Each number is 128 + 32 x the weight over its row's rms, rounded and kept within 0 to 255. Layers, rows and columns count from 0. The size above them is the row's rms in percent of the matrix's.

# layer 4 MLP down (transposed), 5120x1024, rms 0.0138, rows 5033-5046, columns 768-1023
size [ 92  99  97 108  94  91  96  97  99  99  93 104  96 111]
[[164 166 166 171 116  52  73 163  97 125 133 104 155 123 159 155 137 140 131 134 178 125 129 171 100 123 143  92 109 186  87 140 121 156  61 118  94 189 134 154 125 137 103 128 160 172  62 136 102  98 111 144 131 151 143 138 116 147 132 127 171 126 118 145 123 160 145  72 200 156  71 115 132 107 154 151 142  67 150 110 129 137 157 151  81 124  95 125  98 114 188 130 145 156 136 106 215  91 174  66 125  89 171 130 124 100 150 107 184 100 114 118 158 165 174  72 105  98 167 139 125 123  81 140 132 131 124 167 137 133  84  67 159 136 130  98 151 163 149 138 143 146 191  81  99  62 145 170 139 124  61 153 142 143  81 148 152  99 129 127 107 133 123 108 116 141 107 135 180 171 142 159 147 134  78  70 121 155 172 144 122 199 125  61 107 131 102 142  84 153 149 120 166  93 128 109 138 100  81 153 142 178 138 169 161  70 156 146 151 116  96 117 133 126 132  97  67 103 104 131 146 140 124 171 178 136 149 110 161  99 106  92 166  89  97 124 162 148 166 122 139  73  88 158 101 168  64 158 137 137 111  51  79  74  68 129]
 [178 128 127 105 133 155 144 115  87 102  89 116 156 148 142 127 147 106 144  92 194 108 177 164 145 146  79  74 139 171 111  89 116  92 206 150 177  82 168 144 122 151 151 179 131  90 124  71 118 139 126  80  76 109  76 140 171 127 182 108 161  99 132  48 190  26 120  83 114 117 135 126 149 164  91 157 162 102 126 162  75 138 104 133  83 117 124 109  82 116 187  90 154 151 137 109 143 127 121 100 121 131 139  93 118 143 154 155 127 162 133 133 154 141 154 138 133 110 153  84 144 148  77 174  74  49  99 150 134 138 186 143 154 187 142 129  83 105 132 118 149  84 123 199 117  90 189 171  76 117 168 124  99 150 134 150 134 117 137  72  67  78 219 210 173 106 164 126 126  94 171 140  80 123 115  80 175 109 100 134 142 148 103 124 108 150  62 179 153 150 112 133 142 123 186 149 114 143 110  83 143 131  89 121  81 138 139 158 144 130  68  95 136 146 119  75 114 160 129 105 161 164 105  73 121 100  85  70 104 138 135 111 175 125 114 198 137 123 105  94 180 120  80 177 142 126 153 143 166  92 128 132  81 162  95 195]
 [176 139 153  92 141 131 161  77 126  77 164 138 135 106 141 138 111 135  97  96  33  92  80 123  81 119 111 177 190  90 154 141 155 170 101  96 117 128 134 128 131 141  97  88  74 138 195 178 165 109  75 164 126 105  57 121  89 183 137 166 127 172 123  83 136 164 155 131 136 122 153 151 162  55  67 181 117  95 159 163 132 137 119 138  97 152 120 137 151  93 161 122  67 166 100  91 116 155 112 135 123  79 123  75 117 121 137 111 113 121 157 152 169 130 123 110 149 112 136 112 150 128 175 112 133 142 160 143  65 167 119 160 167 111 116 173  94  98 134 103 186 105  87  66 156 154 121 140 124 135  74 106  81 167 134  89 142 103  69 131 174 125 131 121 201 104 109  96 144  72  85  89 126 151 149 121  87 125  79 128 140 145 114 118  89 115 115 110 181  57  92 118  99 122 144 141 164 123 109 137 160  73 192 126 189 133 130 168  96 129 210 110  67 101 111  77 151  64 140 127 126  62  69 126 136 112 118 119 184 121  98  92 158 100 131 185 131 183 140 169 162 156 167 152 147 112 120 218 135 171 117 127 171 121 113 104]
 [ 39 139 131 172 114 165 182 182  97 168 118 142 141 136 144 146 130 100 157 161 121  90 108 135 123  97 120 146 143 151 127 179 130 176 116 132  99 117 105 140  12 132 118 166 107 146 120  93 140 173 126  99 143 159  84 205 111 155  99 137  95  93 117  66  98 128 109 120  90 139 166 114 127 127 171  69 117 142 111 121 120 157  89  46 121 152 205  82 110 129 126  86 112 116 163  87 127 114 142 140 168 189 159 132  95 176 136 150 150 100 138 106 132 142 116 124 169  89 175 125 122 107 132 169  73 116 154  93 154 126 105 172 146 100 139  57 122 135 132 161 107 125 114 140 170 130  77 129 150 132  85 172 123 152 113 145 117 127 180 118 137 127  91 127 119 153  62 113 166 134 102 160 173 193 136 120 102 147 124 156 120 149 145  80  84 121 204 105  98 119 120 130 133 132 134 125 147 121 133 150 120 122 128  80 118 116 116 128 175 159 117 180 167  91 134 160 113 133  80  52  86  76 129 169 162 172 121 165  92 104 122  93  92  88 169 141  77 172 156 191 127 230  85 167  88 159  93 127 136 212 130 144 113  91 128 146]
 [148  94 168 121 132 159 122  65 175 127 147  84 135 145  94 127 141 205 126 111  98 125  59  71 143  88 121 155 151 105 112 169 106 176 138 115  98 191 181 111 133 141 177 159 158 112 153 103 135 133 141 129 158 188 124 136 173 113 119 153 146 115 119  90 124 141  77 131  98 156 167 178 148 125 140  93 139 111 117 138 175  95  99 145 204  99 126 117 139 119 145 186  93  90 145 107 137  71  68 146  55 119 101 126 175 125  77 121 105 129 149 171 144 183 115 139 229 173  98  97  74  85 134 100 114 156 127 116 103  91 176 146 154  50 122  83  90 139 172 117 162 129 178 107 104 140 168 130 163 136 127 142 154 163  86 124  98 102 126 139  90 133 102  87 122 148 145 117 161 113 194 118 156 177 136 150 218 149  95 122 105 118 117 133 193 151 114 116 134  46 132 181 202 105  97 157 157 153 106  96 116 110 167 114  99 134 153  72  95 169  98 145 118 132  89 107 152 158 145 167 105 138 122  77 109 124 132 126  82  94 126 126 122 109 122 101 121 113 158 141 113 126 135  89 148 148 170 148 123 131 168 118 118 165  81 126]
 [118 123  95 146 134 124 100 183 117 163 192 150 146  79 116 113 151 201 107 152 127  73 107 149 128 191 118 163 142 102 180 150 155  68 134 163 155 117 208 150  81  85 122  94 103 205 147 116 176  61 123 128 187  79  87 138 104  78 124 213 111  89 103 154 160 154 108 147 120 151 137 114 145 204 156 178 117 116 137 115 125 111 120 145 136 153 147 126  90  90 142 100 113 225 194 121 145 131 123 174  92 144 156 115 140  73 115 106  66 137 120  80 190  54 145 157 168 144 140 160  96 148  88 128 150 107  88 194 144  91  69 131 110  95 101 154 132 122 136 138  68 118 143 110  73  93  96 155 111 103 128 105 146  68 123 105 150 123 130 119 168 162 129 105 181 181 143 149 111 131 144  89 156 142 148 156  92 105 100 163  77 146 130 179 142 141 114 118  76 108 114 154 150 155 197 137 148 130 173  85  68 117 142  60 145  92 146 130 158 122 176  83 139 157 118 147 130 122 181 174 112 155 157  56 135 134 161 116 105 124 197 107 149 111 190 114  93  99 155  87  99 122 146 157  74  90 150 168 122 146 173  99 110  75 144  89]
 [140 123 125 178 123 126 183 184  72 120 140 152 169  93 126 111 162 215 107 125  97 132 130 213 149 167  80 115 127 145 118 154 172 157 129 140 146 166 150 106  76 204 166 124 124 141 137 151 158 120 135  80  91 154 134 153  97 170 168 161 122  87 190 141 184 115 178 156  94 150 157 103  93 153  91  98 115 119 139 192 132 146 135 159 161  80 139 100 181 119 147 132  79  88 145 128 137  94 127 136 128 125 100 135 107 123 156  69 117 173 110 153  76 119 121  96  55 112  84 135  98 130  88  73 103 132 130  95 135 156 169 179 149 178 109 149 133  65 153 176  88 149 166 150 130  49 112 143 148 138 151 119  84 158 151 129 139 126 106 156 165  70 108 114 131 141 110  83 157 148 170 194 144 137 154  84 145 158 173 140 125  67 153  99 144 174 163 151 164  97 104  99 114 128 107 148 152 164  92 119  30 137 133 116 140  66 168 161 103  95 127 109 144 175 100 127 117 160 164 102  73 136 172 137 160 136 130  99 127 140 106 123 168 126  99  98 109 159 137 173 132  99 129 185  96 160 125 131  70 143 148 107  93  92 124  89]
 [163  98 103 138 163 105 108 131  79 104 144  87  88 128 118 117  53  92 135 143  98 136 131 178  86 155  74 112 138 117 127 153 137 139 181 131  90 134  86 138 143 139 126 157 206 113 137  91 188 158 121 214 100  90 117  75 152 154  95 191 148 173 162  95 201 119  88 134 102 144 123 134 179 135  87  88 151 115 131 104 109 108 219 138 148 112 110  89 184 135  79 132 149 115 126 135 120  67 174 148 142 144  82  90 131 126 168 195 139 107 112 136 135 109 163 133 125 121 162 130  91 133 103  96 124 147 119 184 130 163 105  93 106 142  94 138 137 102 142 111 142 116 159 122 138 133 129 149 151 125  96  88 130 109 112 115  79  88 149 105 134 153 103 156 141 127 104 156 179 146  81 105 129 131 132  68 112 147 132 170 132 114 135 108 128 117 164 158 133 128 136 127 144 123 127 102  63 152 142 157 187 100 166 143 132 161 134 159 123  42  77 125 157 131 144  95 118 101  63 174 144 103 151  76 176 125  88 178 133 175 115 117 220  55 100  70 125 118 170 139 131 163 152 148 186 174 124 184 127 120 160 106  96  87  93  99]
 [119 131  77 129 153 102 116 149 141 140 163 108 137 112 118 140 116 133 136 145  63 105 128 121 190 141  54 159 116 131  81 128  82 130 115 104 115 105 186 151 153 167 133 131 135  72 178 213 151 117 163 166 132 107 108 159 143  85 141  98 115 108 118 140 145 110 102 124 150 126 114 151  57 130 139 123 161 172 122  95  92  72 125 115  90 170 132  86 129  92 147 130 109 109 102 139 117 106  84 118 130  77 141 101 133 136 131  81 127 161  80 159 120 144 130 198 151 140 124 133 118 121  86 187 119 138 138 140 148 141 164 168  85 133 144 193  75 120 113 178 175 151 142 100 112  96 119 131 132 168 115  97 106 143  98 170 107 160 108 157 176 178 143 157 126 138 146 129  93 142 139 119 135 162 109 176 130 125 130 144 110  98 116 124 120  61 127 129 125 116 138 120 139 114 176  98 118  89 110 164 135 177 113 168 151  69 154 100 144 128 127  73  64 160 123  87 148  81 141 100  85  81 134 127 149 102 164 174  84 126 116 119 126 110  87 188 115 139 111 104 106 133 140 142 141  98  79 134 204 159 198  90 174 117 139 126]
 [ 50 170  85 196 115 136 162 116 127 102 120 132 119  99 154 133 163  95 190  76 176 121 157 120 150 132 120 169 132 182 110  98 139 121 100 121  79  50 146 138 130  89  76  59 126 161 107 100 149 166 118 136 184 160 123  91 103 136  70 145 121 134 118 113 101 127 142  97 146 112 134 140  93 153 171 150  94 222  90 150 154  79 154  85  93 110 103  97 147 201 125 162  96 137  56 212 133 133 111  84 122  86  90 134 140 120  87  86 152  86 101 164 161 105 149 164 146 191 142 159 124 117 115 145 111 108 111  65 148 143 155 119 125 194 106  67 122 155 121 140 110 138  75 156 114  96 153 149 117 141 119 180 132 122 140 111  90 134 145 148 138 134 109 144 149 160 135 149 122 141 113 178  79 113 108 157 124 148  99  84 133 130 131 109  76 148 105  84  79 129 151 124 152 121  71 120 143  83 106 119 164 145 134 168  61 162 126 196 100  85 140 114  88 155  99 170  90 126  83 111 103 139 113 152 155 152 130 183 146  54 136  82 108  96 128 101 130 111 107 143 179 176 113  83  98 166 130 145  72 153  83 146 144  82 154 128]
 [214  70 148 134 116 154 176 153  93 142  98  87 127  89 134  78 179 107 109 166 143 129 120 110 121 156  67 169 151 100 142 114  48 112 131 149 110 156 133 142 178 103 158 100 200 202 150  94 117 138 125  70  84 144 138 190  42  76 143 145 125 136  96 102 108 139  98 160 167 106 117 110  98 154 123 124  72 115 146  96 126 154 125 155 120 112  99 161 171 165  92 177 168 152  97  72 122 131 145  95 103  50 131 170 191 110 151 153 108  79 203 167 109  71 119 147 135 157 118 109 168 119 151  94 104  78 166 137 162 172 159 156 166  86 136 130 140 106 129 170 169 172 156  78  46 122 110 140 129 102 138 161 121 118 164 115 189 172 122 174 146 180 154 132 110 116  93  97  91 142 158 170 128 113 178 233  96 177 201 196 150 107  77 141 186  96 106 131 120 141 177 140 151 161 131 153  98 106 158 150 149 102 131 156 118 120 135 138 155  76  88 147 125 157  76 106 118  98 110 139 137  95 144  70 167 126  58 110 115  84 164 102 156  88 110 144  52 111 171 129 134 118 126 126 130 164 149 173 117 127 158  69 135 104 156 163]
 [129 131 163 155 114 182  70 217 127 147 169 170  71  84 119 140 201 113 119 144 162 122 163 122  98 164 130 130  87 107  74 181 127 102 173 140 120 132 169 109 152 187 137  89  79  98  99 104  66 107 193 115  77  86 166 143 148 126  90 216 124  76 113 137 149 164 139  80 192 168 101 122 147 134  88 133 139 128  91  67 155 128  99 167  89 184  98 177 133 155 124 201 149 133  98  77 109 148 142  75  96 118 117  92 110 130 145  94 188 131 134 124 152 147  91 113  97 138 141 106 121 137 132 143 102 137 103 156 114 150 175 145 141 160 102 170 160 144 115 148 112 118 117 130 138 174  91 137 105 172 113 103 135 126 116 196  98 127 144 115 119  59 117 123 160  95 111 170 150 109 165  76  91  66 116 177  79 150 130 111  76  76 107 186 140 156 178 116 101 149 127 134 124 152 128  84 152 128 124 146 151 150 140  98 153 114 122  69 107 140 134 127 115 215  75  86 112 129 168 145 169 143 127 160 101  75  90 175 157 148 149 132 137  84  76 103 229  46 106  87  66 197  71 100 146 112 142 121 104  65 130 104 113 181 116 167]
 [113 117 148 125 153 114 141  93 111 151 111 128 120  94 123  85 138  85 184 139 118  76 126 121  69  87  65 110 120  80 143  82 100 136 117 108 168 146  50 110 185  90 150 129 130 135 120 160  93 187 158 111 150 129 117 141  80 138  93 129 118 130 161 115 170 126 136 103 117 187 114 101 213 101 116 117 156 138 196  69 143 134  59 113 150 160 161 105 105 141 171 151  79 113 116  90 155 136 136 112 123 135 146 167  71 151 150  79 154 102  71 113  83 106 115 114 147  80 143 151 108  72  79 132 118 140 134 113  89 164 144 134 116 145 135 147 145 103 141 191 174 151 182 177 102 131 169  96 139 113 105 100 112 134 120 174 142 121  96  66 105  77 112  99 128  88 208 158 103 136 188 172  60 182 107 180 128  90 103 118 151  81 102 130 166 123 148 183 126 122 148 121 108 167 111 118 129 106 105 118 169 105 151  77 122  98  85 109 106 101 117 162  64 213 108 104  81 101 123 137 155 143  84  92 118 110 113 129 133 100 145  75 162 128 106 138 108 175 186 152 150  91  93 126 109  87 152 221 139 133 136 173  79  69 143  99]
 [143  98 144 126  79  91  87 134  92 140 109 115  83 167 175  44 114 154 121 114 217 127 160 112 141 163  88  88 136  94 125  67  92 143 146 139 153  74 100 156 151  86 148 186 106 156 139 146 132 105  83 132 137 159 204 212  79 108 151 134 128 146 161 116 131 139 188 118  88 100 147 113 136 132 113 107 115  88 126 106 121 115  99 120  92 184 148 126 140  84 138 165 117 159 157  95 153 179 106 152  71  74 106 119 107 101 157 142 109 111 176  69 193 147 142 160 101 106 128 153 140 149 159 140 143 119 143 135 144 128 134  69 132 173 135 109 162 137  88 161  46 102 181 150 116 155 127 119 159 136 139 124 117 130 128 115 134  72 119 116 150 124 154 144 122 128 149 102 116 196 171  98 172 149 131 144 118  72 102 116 172  83 128  64 100 182  92  82 119 110 128 132 112 114 103 181 102 133 134 131 152 107 100 122 129 150 104 151 102 135 121 139 115 145 102  86 134 169  84  80 108  86  86 124 152  93 139 139 112 125  90 147 123 192  88 148 107 192 127 109 133 129 184  78 137 148 133  90  81  92 141 115 136 156 120 142]]
# layer 4 MLP up, 5120x1024, rms 0.0676, rows 5034-5046, columns 768-1023
size [ 87  89 103  98  95  93  96 102 100  96 102  99 108]
[[202  75 179 136 103  96  60 132 133 139 107 122 134  73 177 111  77 100  93 154 143 176  76 105 111 215 156 134 143  97 123  78  94 188 100  73 167  97 152 119 148 154 112 134 135 121 182 125  84 111 151 131 233 158  83  93  66 103 147  81 101 133 150 110 113 145 162 217  91 196 130 105 129 118 145 117 146 113 196  66 122 170  80 154 170  89 191  58 166 126  99 102 196 127 131 137  79  71 132 106 186 131 151 135 125 136  68 127 139  90 119 123 146 103 108 131 124 122 107  94 100 124 100 127 152 143 136 209 112 109 116 151 127 118 116 175  91  92  97  92 102 111  76 126 147 169 107 165 124 163 108 146 172 150 157 159 131  78 129 137 163  65 141 174  90 169  74 116 145 220 105 124 130  88 167  97 111 139 143 116  96 150 142  83 142 117  98  91 178 161  65 132 144  98  51  99 190 117 111 125 167 127 150 141 157 123  96 177 113  82 162  73 210 154 125 139 189 121 101 140 114 130 146 157 119 133 193  90 134  78 139 115 130 130 234 141 122 102 118  48 121 129 125  91  96 132 158 119  58  84 140  90 124 125 120  81]
 [122 104  63  91  95 156 109 147 171 160 129 136 168 110 101 100 117 163 174 131 155 144 165 175 143 122 131 133 126 123 139 169 146 121  76 185 110  86 131 155  90 124 172  79 123 103 140 136 153 127 150  76 138 123 157 143 164 143 199 106 117 175 151 138 107 101 130 187 116 143 166 109 132 201 107 111  56 159 140  90 227 105 158 152 159 179  84 134  75 178 124 152 159 126 172  43  71 148 121 138 131 146 119 121 104 163 189  89 172 109 110 129 110 162 183 151 126 142 125 183 163 125 150 111 129 140 160  94 100 114 173 122 127 145 138 164 156 128 104 151 175 130 156 122 119 181 126 111 121  99 136 133 178  70 169 134 115 117 141 121 119 142 140 154 107 105 158 101 155 153 186 116 127  93 132  98 135 163 153 162 144 140 152 108  73 145 172 141 115 178 120 137 192  95  88 123 145 163 150 154 126 170 101  93 132 148 173 157  92 104 156 170 168 164 104 132 174 114 104 109  94 153 172 178 134 110 103 185 109  94 138 124 131 160  99 150 186 150 155  81 177 125 154  97  80 124  97 106 162  89 161 143 125 131  98 127]
 [162 178 107  90 152 112 169 140 141 161 121 161 107 145 106 120 155 189  99 100 138 138 207 124 141 110 143  83 168 154  41 125 181 223 130 149 196 127 119 116 150 109 118 119 113  97  78  63 128 118 131 131 112  91 137 120 132 137 154 162 140 114  86 145 110 130  23 184 150 128 100 142 149 141 155 197 111 111 125  64 136 120 161 128 119 136 197  98 111 189 133  94 148  99 131 143 134 159 171 117 107  99 143 152 126 138  87 144 136 107 121 118 143 139  95  67 136  94 157 133  88 113 168 134 167 215 115 134 103  99 110 146  90 157 163 131 155  98  92 193 103 154 127 134  71 144  66 226  83  98  79 106 102 116  90 128 192 138 129 126 176 145 130  86 137 135 144 164 115 132 117 141 173 130 128 159 161 120 150 116  91 163 130 151 117 192 166 157  99 134 137 182  78 196 107 108 148 121 120 192 116  81 131 160 148 168 115 129 112 217 122 128 103 109 145 151  92 137 128 171 162 186 178 146 155 137 107 111 143 141 126 128  98  73 142 120 149 117 138 128 137 143 100 151 143 109 107 141 121  96 132 145 127 126 144 114]
 [101  89 140  69 159 134 109 170 166  99 131  89 116 169 128 102 142 123 137 136 112  96 145 120  73 174 138 112 103  81 105 120 177 127 182 121 125  83 123 164 170  97 139 182  79 114  76 164  77 126 178 117  72 136  98 145 130 135 100 131 137 109  90 135 141 109 129 112 104 187 197  74 118 120 133 116 196 113 108 131 115 128 132 150 133 124 159 161 147 153  72 135 119 155 190 178 113 209 157 115 164 192 150 124 143 122 111 139 188 149 132 110 151 127  85 110 123 155 138 113 180 163 137 117 137 141 127  93  62 127 150 149  65 189  81 171 133 164 156 142 114 177 131  83 154  99 139 108  98 116 161 100 129 135 175 150 108  55 132 119 128 144 143 127 140 136 137 101 129 137 139 139 158 125  97 169 128 123 163 198  52 154 109 112 133 132 115  83 127  78 152  82 113  87 153 142 144 158 149 134 177 181 121 112 125 109 132 131  92 164 111  63 124  77 104 162  89 160 177 113 163 128 175 108 120 144 153 165 169 118 120 142 154 165  73 153 103 165 106 146 106 143 137 123 131 155 107 135 176 171 116 120  85 149 102 101]
 [106 132 133 121 128  72 127  91 166 128 141 131  96  87 159 132 144 102 106 202 186 132 118 129 140 128 159 174 140 117  98 101 130 101 127 104 138 125 107 149 104 153 138 131 117 150  75 166 130 134 157 131 117  83  74  80  95 130 132  56 118 155 136 132 150 183 150 110 164 109 116 111 129 153 164 125 148 132 109  87 138  91 127 179 132 189 115 106 122 149  98 120 100 129 123 140 121 158 125 124  81  55  79 153 154 111  87 134 145 114 163 151 175 118 110 131  99  97 123 175 154 171  79 138 146 164  67 127 138 122 122  92 160 112 100 149 122 110 113 139  99 116 129  63  86 202 159 135 125 159 108 147 110 151 142 112  90  64 103 127 102 110 124 200  90 112  77 124 119 139 115 137 131 158  34 133 132 159 125  68 105 113 114  69 108 155 147 182 124  87 130  80 110 134 105  60  71  96 156 172 133  56 162 129 119 204 124 127 123 109 157 144 130 185 114 152 120 138 172 135 136  97 197 174  92  97  44 143 139 153 136 104 148 170 158 168 101 134 123  75 176 178  57  96 151 125  98 179 144 127 190 147 125 118 152  96]
 [119 119 112 143 134 170 112 136 108 164 135  89 141 119 126 112 160 133 116  74 130  89  91 119 150 143 103 113 113  89 119 120 123 109 162 173 124 136 169 164 172 100 143 127 129 104 144 100 152 126 167 157 135 118  90 133  98 167  74 127 168 146 114 118 116 146 102  88 125 103 163 120  85 191 156 119 132 123 146 156 177 131 138  92 132 137 143 154 114 140 152 104 153  92 148 146 110 113 136 107  34 125 123  81  84 102 192  71 157 157 152 130 140 104 128 192 154 162 168 173 117 115 146  99 111 180 103 110 184 170 144  92  79  96 146 103  93 201 129 102 203 134 103 150 170 136 164 142  76  94 134 126  99 128 114  91 138 107 114 138 128 153 120 135 116 113 151 138 133 166 125 104 114  81  98 166 121  79 195  73 163 123 162 152 119 161 114 101 134 120 135 166 131 112 135 140 133 143 126 114 144 125  84 118  78 171  82 114 137 100 132 168 111 113  89 134 109 119  66 154 165 120  90 136 106 192 117  96 170 112 109  72  90 111 153 133 120 111 116 116 120 134 127 115 134  65 113 113 151 108 112 191 103 159 165 137]
 [ 92 145  75 180 100 134 168  76 161 138 178 167 119 177 112 116 193 171 117  50 124 120 144 100 165 115 124  25  74 101 130 197  54 143  74 169 128 112 164 108 143  69  87 139 149 128 113 100 133 105  95 148  67 124 133 177  85 130 135 122 154 114 142 131 179 177 108 105  48  94 100 103 118 142 158 146 108 125 126 153 159 117 134 135  88 138 116 124 137 117 191 111 104 169 100 104 125 101 172 113 139 102  93 108 144 161 148 123 108 113 164 113 114 140  65 135 153 157 138 135 100 201 100 164  97 108  93 130  68  85 112 147 197  73 166 113 105 122 170 153 142 101 201 168 135 187 163 149 124  78 132 126  98 124 118  87 161 125 144 140 130  94 146 107  97 123 132 115  67 128 123 100 168  89 127  82 141 105 120  85 119  87 135 131 150 114  79 140 126  72  88 105 180 107  99  92 149 120 133 120 108 147  92 108 147 116 155 122 131  23 108 113 169  70 132 136 148 165 112 128 134 125 168 123 146 146 128 169 128 136 120 161 122 110 135 120 131 145 121  93 159 115 135 143 130 160 138 129 156 152 105 121 107 170 155 165]
 [155 110 120 127  73  99 136 108 119 119 215 104 150 136  71 113 114  87  74  89 154 172 148  97  92 172 132 168 125 197 135 163 127 155 113 136 159 109  96 114 143 139 127 173  57 135 105 156 105 120 111 134  42 125 133  96 122 143 180 189 193 158 139 148 158 131 120  60 133  62 143 180  82 118 140 154 136 111 134 138  85  83 149 126 141 121  90 118  57 144 145 134  79 153 122  98 157  69  91 128 102 151 165  91 148 111 108 115 168  94 146 129 155 126  95  80 137 116 105 143  80 119 159 163 129 138 165  93  82 107  98  81 148 179 134 137 141 180 124 124 169 141  84  63 105 134 130 133 186 149 161  91  97 123  49  93 160  69  98  76 127 173  98 184 174  87  55 103 162 169 116 119 133 108 122 168 144 127 128 132 121  79 145  93 146 194 143  95 194 121 164 120 108 130 109  78 160 143 164 145  67 128 160 170  86 143 145 121 145 130 106 184 105  96 136  68 100 170 131 157 118 181 112  77 121 117 180 173 135 148 151 114 119 140 159 123 137 152 113 104 166 122 122 143 128  99 132 121 172 122 159 121  76 169 172 148]
 [132 116 109  85 131 133 176 148 101 149 189  79 115  98 137 131 108  87 104 122  58 114 156 112  98 172 171 109 103 126 144 122 220  95 121 154  88 104 126  95 134 164 116 144 143 121  96 159  58 105 167  93 122  92  84 156 154  79 144 136  81  95 138 153  99 188 117 175 118  96 146 110  90 100 151 105 133 174  72  81 118 114  92  83 164  85 105 105 155 115  81 170 131 121 126 193 112 104 107 117 150 100 140 139 204 114 147  24  85 136 108 110 151 128 132 145 175 139 162 128 130  80  70 116 126  88  97 127 168 120 126 108 126 136  94  91  85 148 100  95 120 128 126 192  68  81 174  98 181  87 139 105 143 156 162 152 141 132 131 150 100 128 112 173 114 132 124  95 130 135 103 146 113 140  41  79 140 160  80 147 138  95 155  96  67 197 113 129 155 173 161  83 189 115 143 127  88  51 138 122 101 147 156 179 120 137 116  74 214 163 131 132 110 144 101  85 148 180 151 101 136 119 128  87 100 163 125 127 108 108 112 173  98 101  64 127 129 113 139 111 126 135  76 182 136  80  82 111 195 119 150 137  71 138 109 163]
 [127 134  99 124 111 168 118 174 112 162 158  62  98 112 148 115  98 133 145 137 142 114 161  99 105 133 142 143 121 114 118 164 119 172 165 125 122 150 226 120 123 162  87 184 169  98 104 104 163 122 149  73 212 134 131 146 170 139 154 118 127 127 120 118  91  80 175 101 108 150 173  97  94 129 116 132 105 122 114 112 107 100 154  71  77 112 120 137 165  71 105 128  74 125 152 135 121 133 159 157 112 142 128 113 124  79 124 150 138 122  97 110 156 113 126 174  76 125 199  93 133 141 113  79 106 125 111  88  91 148 174 200 138 147  94 117 147 191 124  85 159 158 177  86 142  80 149 144 121 147 157  81 138 160  95 147 142 132 130 125 124 162 124  85  91 150 145 150 142 107 136 108 180 144 134  72 131 136 117 185 120 135 104 160 130 112 112 117 121  74 128  74  76  85 144 140 121 131 161  66 177  85  71 119 108 102 178 130 132 133 155 119 111 124 169 144  76 176 131 140  92 149 128 122 104 136  77  82 172 112 147 115 133 146  92 155 196 122 166 146 204 141 142  56 115  76 167 113 150 131 106 113 143 104 182 168]
 [156 130 130 116 105 104 148 108 102 137  84  55 139 204  91 112 107 153 121  83 153 125 120 103 183 137 123 136 154 154  80 142 134 138  71 174 142 164 158 168 183 101 103 156 155 120  93 121 162  80 178 113 144 137 122 161 120 153 108  59 149  83 137 165 100 224 124 129 144 121 149 116 113 130 165 104  86 152 175 125 177 115 119 170 110 159 136 183 164 109 137 130 140 150 105 170 111  93 175 129  97 137 132  51 186 118  89 182 164 107 126 174 143 154 191 159 107  74 133  78 124  82 182 130 187  98 104 162 156 177 123  83 112 154 121 104 129  95 149 168 118  58  77 158  87  73 175 119  86 120 121 143 124 180 133 138 153  70 143 156 123  99 155 142  75 136 144  96 104 128  91 169 131  71  76 126 210 168 126 104 133 129 151  74 145  56 130 115 103 165 113 112  90 138 164  94 129 119 165 143 119 114 219 125 132 123  91 132 121 116 115 136 127 132 125 125 105 155  76  93 126 116 119  87  75 206 121 141 174 135 118 129 119 121 145 107 111 139  95 150 114 135 124 150 142 173 132 121 172 177 140 147 218 151 143 119]
 [117 160  91  96 140 157 128 113 138 137  71 147 146 190 103  85  98 176  80 120 163  76 114  58  90 154 125 142  86 190 102  67 207 178  54 132 127  83 121 140 147 145 135 129 130  80 175  76 107 101 167 198 114 123 120 196 158  56 143 165 107 132 129 108  74 124 131  99 139 158 101 123 124  83  87 166 117 174  90 143 110 146 134  70 123 186  98 112 135 198 135 143 158  86 111 171 163  83 150 118  83  73 111 172 135 125 126 187 130 152 136 130 138 127 127 148 134 104 154  63 136 131 230 136 134 133 131 125  74 128 146 103 156  89  67  66 159 118 133 127 180 153 126  81 152 128  75 161 169 116 167 127  94 172 142 136 153 106 116 112  67 123  91 140 149  91 129  73  83 107 137 150 150 149 118 132 145  95 160 129 118  61 129 118 106 139 137 185 139 138  99 109  99 121 127 139  99 161 118 151 134 110  93 136  83 126 139 139 168  82 113 156 166  79 136 110 113  87 127 148 116 159 190 111 165 105 162 145 102 107 162 153 123 129 116 139  97 136 103 164 147 126  85 139 123 180 158  57 151 156 123 145 131 105 119 181]
 [171  95 180 142 157 115 177 123 140  96 171 164 139 154  41 104  91 165 134 110 146 159 144 137  60 116 155 171 118  86 156  34  86  96 194  87 110 118  82 162 119 135 136 119 122 170 110 151 102 117 127 165 110 132 152  74 113 123  81 178 144 134  59  92 121  81 121 136 134 127 155 136  29 102 139 107 168 119 144  92 123 126 129 155 186 108  92 172 109 156 177 111 157 187 130  68 168 120 153 162 129 130  96 171 116 100  81 132 156 113 128 138 188 162 111  89 123 155 139 142 137 137 164  94 163 173 157 125 110 138 128 127 208 161 133  86  86 123 114 104 137 146 166 107 134 117  72 162 215  92 137  89 166 140 146  61 111 137  73 106 190 136 113 140  60 135 152  86  89 130 123 164 127 169 192 116 161  76 115 161  86 141 189  89  69 149 115 145 111 164 134  89 159  40 107 103  77 123 143 131  85 127 191  86 177 140 160 128  91  98 100 113  92  73 114 148 143 120 124 103  83 107 124 132 121 198  99 198  87 143  40 126 115 135 120 144 173 103 111 114  53 118 153 138  70 114 141 122 162 156  97 117 168 129  84 144]]